Weights of a small GPT-style language model, trained from scratch on English Wikipedia.
Architecture: LayerNorm before each block, no biases in attention or MLP.
Each number is 500 + 25 x the weight over its row's rms, rounded and kept within 0 to 999. Layers, rows and columns count from 0. Numbers have three digits each. The size before them is the row's rms in percent of the matrix's.

# layer 4 attention value, 128x96, rms 0.0943, rows 0-67, columns 0-95
096:486543526480473528523467508540526501505514531516517504538528455531507492451468516472523519525495475489496490491455530489465505496498515498500497516511502536535516513459504526483466515507465474471544478469513475501519532528476479496503467492525485474499506493493486504465415514474504551519
102:495541489486504478528537486530503469523505510470493457441495492479516491519479506476534477529497493501468508509479526513491507478502470495466504477549495502500486453490505501467500520527507505502518525513525470508511528486495504548515507465516526471579459535463531504456444527530476494486
099:489492465496528517529463505470516529511497475500507514507492499457542551504492496501533495487509494503507507535475470520523520479481521508494491533505465521430492485507486529523525563474449508466505479506516508511501496472461575522498530502523490488460479525468463501516515462491508464527
101:485509526525471494511521484504461481493485480511510496484515495523478546471548468508562514534476513468523561450487503490513540490502475469544485524496502523492494490477521495519468494503469539495481486528476509497534486505492529528506449485487499453445485495534520472453533520505506480485
091:502479494551489496499477478495543514529531442492495520495480490531528468523518474482473497489462459519536505442470464506521520470528478506509546499495475458478491507524512560517493476519513443474501476475481495520516517489498511520495550532474519523537518521481504528498515468480517507499
103:488439528493509493503489544490487459511488516520501497468487502520466473491527473478541511484516506509550506524521516514494504501527473494493513493418488510497510534514464467501533544490482501482516525519507521504493548453500518479484445519537539459501508459496498474499485492456508491540
091:492562497487538535482453500511430507521473486494470520504468474498455495494545510540521494520465528497479509489496504505535506504502508509518503549468575497498489490525484506490480489469506526494514469479522543458479543509497511551526493497493488504453506475478527508522517475503490485496
094:483529471484462488473432525475472496518523467496498493482518480497524484481555509507515472496501530487497513467495469497498503545529524506500477529493496513503501520515495572510486540489501509470493467494521498460513477524536488537493555502476526472489527485532425503480499501490489523542
094:502477489525485520549505505492485496496517557473513505506524488449490493500500479505541468498476539491538512483460474545501485515488523460479528539509455516459503530541520493534505471500459514523501474506484513524544496519484505512498495522498482461460481509540443480462498508553509490485
107:471486508482509502508487490500477488478491537512461461508519514482550484462448470485454508563497502504486536468523493471479536524500486470500493488482512502497510498511512490507486545498483538502493521526476517527519497516466508541444492476513514538484459553485484543475508475488519565506
098:499506484544493493534471505485505481513496485470531502523493550493510516535511493469558480472496487483506460504516507475471508535508464494526494539484497533508468541517463528521467445476457466485536502497500522515515470512508527445467473540539512493516501479502506517493488470489459532535
094:528523469486531501486514458486507469483494527458502481538484547502513458582490495500487553474524499517524470492519505506540474475509477469531526517510501504533508504455533487512471469526500499520502471497508535432481528470459511469482506522518506488504516497491540492489495494516492475474
110:463480478490514537480507504505490536520515500473539526519497489540528471498544466496521452478499549487496508483482495521442508535524513486482530554486488486464486506504509520541501494538477513475486493471555514495471472494548472551498485474488516498485503507496478512497457497543488473460
102:515495532482427506506488473502505494484468540499517493535467486508496519525515523560449491505501496509536440528482469522506508486483538519481524479510518539516491508485523498484522460524520491547474546524492552483504495504473448493496457488491494490533477489487498503474520539502520505467
106:533525493530558485522497465540497463517488500540518484480472514501474453485524476533501476556473483509510474496505534518497541498484471482513525523481492484512489552504552507487485520484510475463503456508517512506503473529502439495492520532523477465520539490458534497503500505507494505457
103:455506458483513497482532505497481495552533468559518488515502482501535454516496493498462512504462478510473495547492523510492503507512482536445492536534506530475485487537476480523507511457496504493487538482485467493520463488560486535506507478520501507485518537521539510472495483475479456493
103:524481489494484506524487508490476536500481459513495560477478536533469498535513474466529550526480441512511541538490519481506489482492516464491502476476491544539506493433483470533491515535498523488512505497517483470513522470512516538544482541494479517481468510477500481481486461496492508488
095:491473498507489446511562529554530504470505509507533538471469498506519492553511508491501458498473536507484468509457448498491508462517533471467506519526489486500485496470544507507501489476490505464546492485497492498500479489478494530480530491508559498508515517481460520505455488544492485479
080:482486532456524517518508501534479507525508544490480529431490498476483469464504498516507487575489523507486490482502512454509516493498479462507519454501530495510473500511494490458460505478511484505533465499489480484512553499475506576469474537507504488476523499486522535522497491510537503485
109:527511512505475498505520505502486480482533456479487468512512484494501495482491523475522584496495514493515530457441523471516516488464518477534504478497496512522486522521471527457477479539503501513502487460502551479496482491542496484523509534487465498533514502522506544450510496499443541477
115:456506492491504507481514513518513516500471513543522499476522504472532503533515440487487488518499494453488478528495527483499539509511481442543530507501519583502545515481474566482491503514485467521499488496565496499501513458491504541486461519487472475471501496497501520502481497498517488475
097:502515488493475477507530545508524486470483467499490530518492485515492547503496508524521465533478509547541478515476488507483523489528507516514440506506489556478507495504501489519500527505503478485434480530498488465488489468458549467461510546525467492518546491518478445520496497532488502499
106:488516496475503549458494533491489528520513511504544491480515506485542467475485507496498467481539503551498490471485539500510466515506497464504555506456511483497491514571498507464479477561476452463524508465503511506496504493518514528491512532483445527494509539502514480483506476508505470516
106:481537506489510492534473470488443497516485478503500486500472498485513527527501511539520506535463527502497561502520523494472486467485497543531496501501481508493537537498487490496530516488476467512533536496532490481474484512491477487506440462488541523497431489481474560459515507514488517525
097:507538526468482515498461510492505511477461474514486473456490552513491513515483489489491456494517475481490498533507505457513541536504471450494476480499563519505521521485527524482442501503481492500515540516516539529496504483500502473532500488496533488475479530494502479490494552485532564529
101:472523487511509511517473486488521526525488471481526478469478449530535521525520548498482491514481487526554522498483501495469484497498515467460465475511512494462509510496548519533498505468523455550459517497492486472492509511504527497508477514534496454451491536504459489476507508552537521482
086:523454504457563497523544473489501524498467451543518498484457518504486483499498530506475497473533563540483487505517473474528484510474520488462470469501482469477522519501489479496498541534512498497504477507522544438486524492514524501471494495508513490468505532505491502478552502496513484483
113:491494489517541511484501457520510509489513508543532514540489514507509484481490537500489490517473508488499506538521502502524464485478554482455467489572463458533474560508530462492467495469526497530469531514479508481491508502484498487467490473495512520466504502532437517482515479491502498461
100:514507452491464462492500545513467537483544507526454493509493521491492506525516482518472528525511511513516526427514499464460488492480489500534487447487514550521544478458519516529514513473477494550492464487513475495461506471501491489507478524510495508520496472529519512520513485491510515449
095:486505464518484465514548469517532530482500469497534491509482484484506523523492520481503497500547507498446495472519485482500491475476546467462501470536486515519514428487501475516493484554505522536501488505525522490498534476512534489478538488518463504491496497501454524475500521545492560476
105:469470512523474539492460536492530519493522482455478480475525528509527534529495466505501525460519511491495483529480522506507498489521500468524510454541499546521524519520475510484541484511499497485458509548522497471493461477503476486532458458522497477482504481493514526520469513493572486480
099:514496488507551468526504524550483502502526458516482523504462466473478450518486484480525436504484503496497525487522505523516504453518527524484511563516489481484546521491551492512471513488482469482487483506511490522491540485486489510505519481507507553554480508451483508494527478489479467495
108:519466494549530459486519476517508501515519517515527463486504465503561523521505544530501548493496526477491496486481495508528485472529465478503481509545500521485484503500505504455484490484525504459484485511475483449557466516522544487497483488527470436481519518502487529486520475498526500465
101:515454508514521479545485502502525453484502443505554520526454507477487492502470509464476493508537528521459491494511507473501507479503462478527528555458539482478502482511512484523462508463547472533504493480524517505523513524463515531483509493486497537464515464470515496507510518522493532519
120:513494506548470519491494524487505548491527508492497475457487504474511515513463488507519463506521506478528547517468453515505456523523503450467515475486563508482470565521493480493510492516537491499471513491481504497522468486467529532510522500473528494505489508527536439516501481459504501517
100:563510499540534519499522521515546538502496519502491448496488497481471505473511521489474487502492490504477499509486558447510493508498483498447487500529471491504467472530502507485483486453551461505454519464530534509497535522538457522511497492519506477506547522505518499451514493497517490482
108:510491490460537502514539524482448463541459508502458478501516510495524475516475508498497514484498490526488484561498516484507516516491520507487467540540536508511527493513509511478456533495515527505451510495465451510519460499496513505528514469492494511496533503485488442428526493496514538517
112:484488542471531513531508524516488512483509497528553519467478542465516507484467500529460501448461515509478499532496531427511479528495473451476521516494555514492511492495491483491471501506455507500520479474512521499488485463487513545529517513493460523472530531495498472511519532504494512473
113:487480481512544450465499537486490498452486492491485485496480489488506497532526524520504535482494528505508481536505526498539516444526512438538517464489540502526496472481518526491474504474466511533507461509495513532502516532510471481478493554501523511512457484437528487504541485514497512490
097:490509550504491478515506488490487501449515544498494514459518517480513484514557514551492485506499458488500525501494480491492487504496528476498494536486482481511504503490482475483515505514488511484445497479463477517437500492492510507456511518561505518519499519516497522522515510535421470570
104:478516485515507534531508489496526521506511491475508520549499531481509510457516471466530538472490490482551543455492488494481473477519483473496527488493554504501500526464478496545535538471451514458525487472523507481478435479521504509528486481495555525525502504476495485512513467507518505507
098:525518544500554492467537503488530470463487503468529441487509495496540515457476531541514498538520490505481527515498513483483505495475490513502516542505538493508495534501536489495484483495465467492521501500479501526496475513473481467449559495511515460463525437498483488513520515480475514517
106:496481563506493486521460501521502511497507507499543482503490489491502552479487546480509540525508510458550458510499494511473495512444519507493498503535518481490492548538497498473556496460458514528499495463466502468489502511498495514505449443494475492485492515511542486505462496511541489515
092:497498509529490524486484516501501498481529520496539438471495533508520508517523528486497545480530514505526492443521515474504444520491472453501504471468509505544466520484520489498533492504489519507546521494513557470482537480523506505523443503496503488518495488483481540481479466476467525453
090:456507481516459506476485487510433493511512510559491470482500503467506543506531498543541487510480493503514526475473497533467467465492498514464490482462505503537480502505541487462483495535518503470513505504529494494481469488527525492516504547545548517501492523516485513460498517463540486463
119:459419512526470470510478470493514500522558494446535539517507489547527532512496508498519510482503549508510515491504501472458518467529534523454504469548468502484473499521494481489481485520496493510487504498468477514523490529484470507460491491500525506501500481516526514487518503441498527484
111:514470489544513486511484462526507539529480514496505526468488543486528482526547500503486462529496450509520469483540495476518536503480488451503519497533474543501515515522438519489526514516512509471502511496496465505492497501535475510508474486451446499495495545454463538488499473513486514498
108:486455527520472494540497452523502476480467539488534534467512508545459484467530509534498526468503507493529487474499511484455476528496526521496523488478489446484483510467526485518518445549495511517517479547469480522514504510499483497511465506517503506536491483476529497541484512507527517455
088:504509536497481503498489488534537503490473487500509541511505530557495470467504490472523478508529478534506547483479530493488518480526492455492493482516491549513519512469499525490478578528517476471509531526484496467508481509493463530511505504514497439505504511503498437470544461486504471519
096:543475482468487523533489489473524487551514549490487504521460519498524522494481495493508501510514532504530473493474429524498514497483497481551519492494463495532484515498463536439479545496537512463538477464505522489483465476478519474486526534478492454496478496513491529500493518524507478512
092:510509479507492511498533503435489503527507517458523486475514513493519520522517490476544523449525494545484509525501508451504456499519519476507519500509458477521534449526480514519489453478524471521496513505468470486494541487507496518510494503474529510440532500534488489456527503489517482557
089:543509505479527476489496448497480522524509526526500500533489505492495472470526487544481509511511509471516492510502464497505543525491472510482490479455507491473511556472498500495457492499481461492463481468536486503501488522533506452444491531524525459486484517565553501496527536502527503514
096:461546546498501510500537509490500471506499476491503486462549456485477507529528461508463526483485492496505482480506520516585510462504519515497520488472477482519523533489502463493564463513473481468516487472518491489529468552489464519510470485492526513510518494495525532486507519512500467506
096:504520557508530497512480510551470508484505484490500490487451494481474512488470530483506504499471478488503537486486522491523490506456456484450486518501529508496508463510485468523488484513486523510559502478512526491494519559535470462533500530518501466486449533498499506476540523550487470466
088:539467487523497535492466505487523530477522506456478522503511507460486483501540481453527496539501487513552503482461476494474506501461547477471530481496531517499527526519496510519543499479525488525453482473538515502456564491502444530485499484479523520473502519497494512515474503474485502501
106:492488494514537509507475470478535481526479461490485480488545526469481540508490481447516487508509470506469465519508536509481535470471465538495495458505504500487514496530513524479527524474512453502528502483565488551501511525513469478521511502513521491488512492462505520517463520438535526497
088:545470521481457500515500514516503558501502520501503550515488458511477471475482495501460506519484522485465535465509466507528471507514518489506523484500496508540495431479515470543477457494494521485467488508491546466538529531454497512492498475520466511497472495525476496487543534495527511508
101:539522471490496456450501484485467499496488513484506520546479511501505510498519496499484514504509473521476481511484525484480538490497486532475533488443532468445487508548475503494516452510492470516507517492486483515539457550524490525442497495473505533524511503511548488530519451530508500533
093:489525506507469526512417482497509511490481530480473497541502523531456539469489506530458501445522490510499516503499517472535509486502560512502492535487458493494487514487492525486479530513509522512503478499486514515494527494441523552531520492502480506462514481497515482488466473441528506519
088:442500503495554516503485466503480476530502508472473500526503487459467458488480467488513531523494516480537486521561516501556522474528511505490499511498474496499500533500480445487469526492495509498494476478520500488495572483527502499465489539491513544464503525480526538465500472497519512521
096:506468515519468499501509534504528532446499510539471470494483516508492515508521469508501479490510467449502546497477474499488498503532477483488502563532494537491539491481500518540495498537467515514479491553483493524517529466501527499482487472519552474508460473532483482490506501488540446535
098:507476515469508493507498498525510499489491478503457504484494472512483559496482520490514484514517511513511478491477472492457537472493516536471469497519516513465557527509512537454518545544531493490541462522516481466490516483499506500523532511472495482494554492487454507549471496460558506475
114:527503480478540514472508510503531556528463516461502502489459488538537479466484517514493487512513504523513527488544505480488491514496512511539533454461487492527486497436478531504484505540494474487541516503530493508477532450491535511473520517478468480518437503460506507513485484527501496479
104:528518480471497527483497488471508485477501536501463510524495474547498502471504506496494552442488517485478566482453494525534485448534515488518528502480487455480532497478512515460479497512503512503514510532477537508531542499486538515476505468462467487469498480518464513503525493521508466534
110:548488478471484532492471505511463454516486543523535518492484504521543495519493527516501492496483516463539496513522486533504468486501536506470505503476532509519518449476495505526471505524506527470486527484516506462462537517578490451484497501464481457497513482460492514506475493480516537512
103:544498519491513476502450487470456528552493524462502520457510496493508532490484505511474498500516526483510538478511481535510537493487542496484476540524471494518501504485535454459474490549496479515511472521522513493475508556489530461475526490465465509537484483507478494520501478470479549509
105:534542502465512475512471467492422476503493503505482507488546484453466534527540520482530481492536456452484497499513520481485520491514473499486524528529475480524458490523496530515508493550517530541453497495477500501501468499536475495472538477506482491538508501517487489502499487509518480531
089:501503521485510532492452492504522425504522520490500537478490508520507504483479510530532534505504503490472544534493513503506466470497506517472494506536513508472494537540503488477478509536490527505501544528495515502461543516500469497459496418492520479497541499491504520532449482461505471521